{
  "d_model": 224,
  "activation": "tanh_gelu",
  "norm": "layernorm",
  "attn_scale": 0.177,
  "lr": 0.00688
}
Each number is 500 + 40 x the weight over its row's rms, rounded and kept within 0 to 999. Layers, rows and columns count from 0. Numbers have three digits each. The size before them is the row's rms in percent of the matrix's.

# down: layer 6 MLP down (transposed), 896x224, rms 0.249, rows 179-190, columns 0-111
# up: layer 6 MLP up, 896x224, rms 0.237, rows 180-191, columns 0-111
down179 102:464495513558506402506516481538514519450521556465563540540460468574501473491464483481500453537479512498471472525571502485551547501520466525484462480502450473441510487401433553509514459478539517436452459497517508483510431490495488447455523473490488501516477471420511494555492523432445474462533475538542458495577440510487557553476561458522
up180 099:456495529481474528554462477416559500499525482465510490459513482496483526493546527460569484486556506521404504516487433534473500445578548433483474512533482525535550538544455486478501430480509480417503423446538576501504534455470485471449444505518584544554503526500458544570506476544509476425497455457521529515555589537520544474560537489541
down180 100:556448496474537518483529443486558516507516461500511518538496493469522491495495498489498438454502455473513573453494575383458509518508494540401559457484485500524388490508589489438523467506512529581459491559531480449531468565469533474495559501509496425514549482547445481544563531487592549482516463497530485548501513475465514484428457544508
up181 102:441492459480548484448493568510565474473494514518452523573471471444444458530471455506470556494452475423489426462552528452596538457486572532517450488459442489528547496498516423462505518534475474511435435461502469512460457469544452471535508472479522467484570581496491492416499529470469461532470466558542525547539433448506504534502544519464
down181 097:482550539576512549460510489442521503485499499568456528524502510526484525493502519491463477448512599479442504537578491544481431396530483589458473486461568539452547493456494516506513473515417523492493468523473514473531493508415478470397543505519439489562452597532478507486508474476540501500462513544483455571483549487533443529475510452516
up182 093:456493467490571562456464422525518531434492523456485502498488491495529491519493508510446476506541438522481509597498543496479517515491514485564531570463498514508557527555485538493406555549490484405489449480498459542446489472486462428522466538525503501523528582499511506485536520470533556528497466481560540435550501532567500517570525545536
down182 098:430502466443537482448490548539553575473474452481436510578554552412447477489487513496552543453515546501487543548458476507429532474462504484533471483541519483509474454520509561473499497456369492540463464483543529502402449464466539499472498498427454590520516532534516507452503531550517462554438516529488605554488524420484498483506532436449
up183 100:517529465490504564571516421552427487498496511530492512436465557507530512484420484560553517468495476527475486478490499589554470496521489496478590473558490449487498489517448468541487524477525572458501457451564510461493477465511515460433539424535540488493509506449466435541470459532586495558511461477506596481592459444541529540525464512551
down183 105:490458465501579506516546512479504497524505480442443513501415468504528510529532542528523537491501507462486511500512504554513541476542495525542476519555508433459508491466540513403573431549526497559510456461458499575461450560463457471528415452424525465408517473503473493460506467517483509518543501527495529502533439477550444484393521478507
up184 091:489578509544522505485500480497508423491503502540483484500423584519452494516509511532545490544482451462516503485480552576467564455523532496488588525534581539489540568509496554541547501479450530549513501488535473508509511552471483482475505529445499524491443490487538478499481515566531486466515410501508462485407486501453619499516423498473
down184 090:504458487509504526558546445517443616464487531450520535539606429487595514468540442498469563486479567541473489536493450457558524540510512501547465488440404488589511521515556424544496544496524508498533467482476552524530522464548540491546481473506506540520515490501492552530536482575451459544465544499522474475541527479467470557412606486530
up185 099:441488501456531451519573398504516500579526521430524565493469496540550477484543514450427481462529480455455448444511520503528477461544516480479489437366532492534494462491508484517471523555546502534461492465531552472422504460520554550465472469462473512458562452463487494567551541473492505455541509537487539493417462482519464517561542456441
down185 092:545475520519514422544498534425474494524481542552526516527496462479515469533510480468502509507471404572494473511480452456532491511546480486596543521538485519541501519491408465488556522489457519489540509519577519491439467522506544437487457527497476504513490551487468486414465480491456477429567512523528519577553556512482544565447529442390
up186 112:422447493532422495478476540503489507516529513516554514431469515516540465513499530520465437477500562460519529483473489479557424506558528477553474461524557451412596455564530526493514461523532533506452446520528461513581476483474484499474522487486420580486513501503445460426544474529530458461462455560518475469541521504511484504511486511514
down186 128:448536480516459460497437504521473539583478525474593458572477528479524530535516526484490561496499509520509483469446431511498392493556543490535498429508481399473511477544535480505524528569397538532457517404539516496488489495482490457501519469465486555466473450506503507491565513519497473518519484518575511471519506526540490471567538494514
up187 105:528546479496543531472468503474518547557435522462420502525450560509526523482533535521458542451535453512457527494482518562489523400445462533445463512481454513450508489484427452462482481500568493549499514483499461450513529529526507516443501529480496554471502471484622483446502474514519501481516528438499478425500465462492525468463458426550
down187 101:462464490485462443534511523529580574562538507521454500541530483498543523491543513532478485507487464510505530490413460624509467473541489514475427510504531511483452509456537558538505436474596490502501546444500492430492521546509439522493455486520474575508439493520542475489509411515497509533382482451549474443513428503474505502528505495456
up188 098:474527469482540498440454505447504481509426485551430461513510565493462451512492463454550547550510550487485487513561472589471537407492493494533488468474459502523497574452517437533515480494466436555516494461523492534514517453517449547550441527468526501538431475416506440554466493517497448596447513565567450514572435374424513478440466466511
down188 103:498495538502457563465472454542521564476499497499501605525561485496414547437526500437518448529495462534524495452578514490547512491499427496456430487521510535519495523540483556456569512537554513424460511444508487468440464527447502480501469483454506533534490546526457525475470532521444554545390500479465421505481510531531437557467462537527
up189 091:491543563549480442582488492412506507413488538440496461476447550492520490523457491476524507479503460509557500482472510533528497432459523502463476471463501481478464496494496464473487568522392436424520467475475534474614447565522524473431532501563507506459520554478488428563493465607424468451440456533450446468495454512455507532594521502489
down189 097:490506469483470542490484457576480504517533480405602488450536466632376455478503471540498536477436502504548504498458496554496548557560498505500489544508478526618516516508504511518521509445600570521497470514456506496472498506432468544453502458620523468521526551461473487492535474525505513488484501567555475560526474565509498523504493487543
up190 099:525535413449448483502487528554513486483528512498581477498479462436488479476570420542472436470503451459432449505516498489499513498464474550504481432448501529541522508469400547449592514461496502494513531485467539577522464521525488470489466523500431539472512495500488533487495449434436519422537534585515478509547591490558514547520518553614
down190 106:543462504513476489472551566523538467490418440534579440546538506444534520518509510528501468522563511533466465534437451427509570506526534530475494475492444476494522479519435516517476430511516505468503557518541579494497531450532391549514497486496442485505541497414498477551482498528530476488494522450504609542492516487549486504508475439525
up191 098:441464535513528451482489497518575518475517440569563574435507466561505527498505496453511459446543488476523465475469563502463508531419517551528482523409511478463496562564487484489529455441496518483436476498473447517495509546544559490505507513505508412469498580501522503532515479494481445510588503467548498402454470478535475463453487466495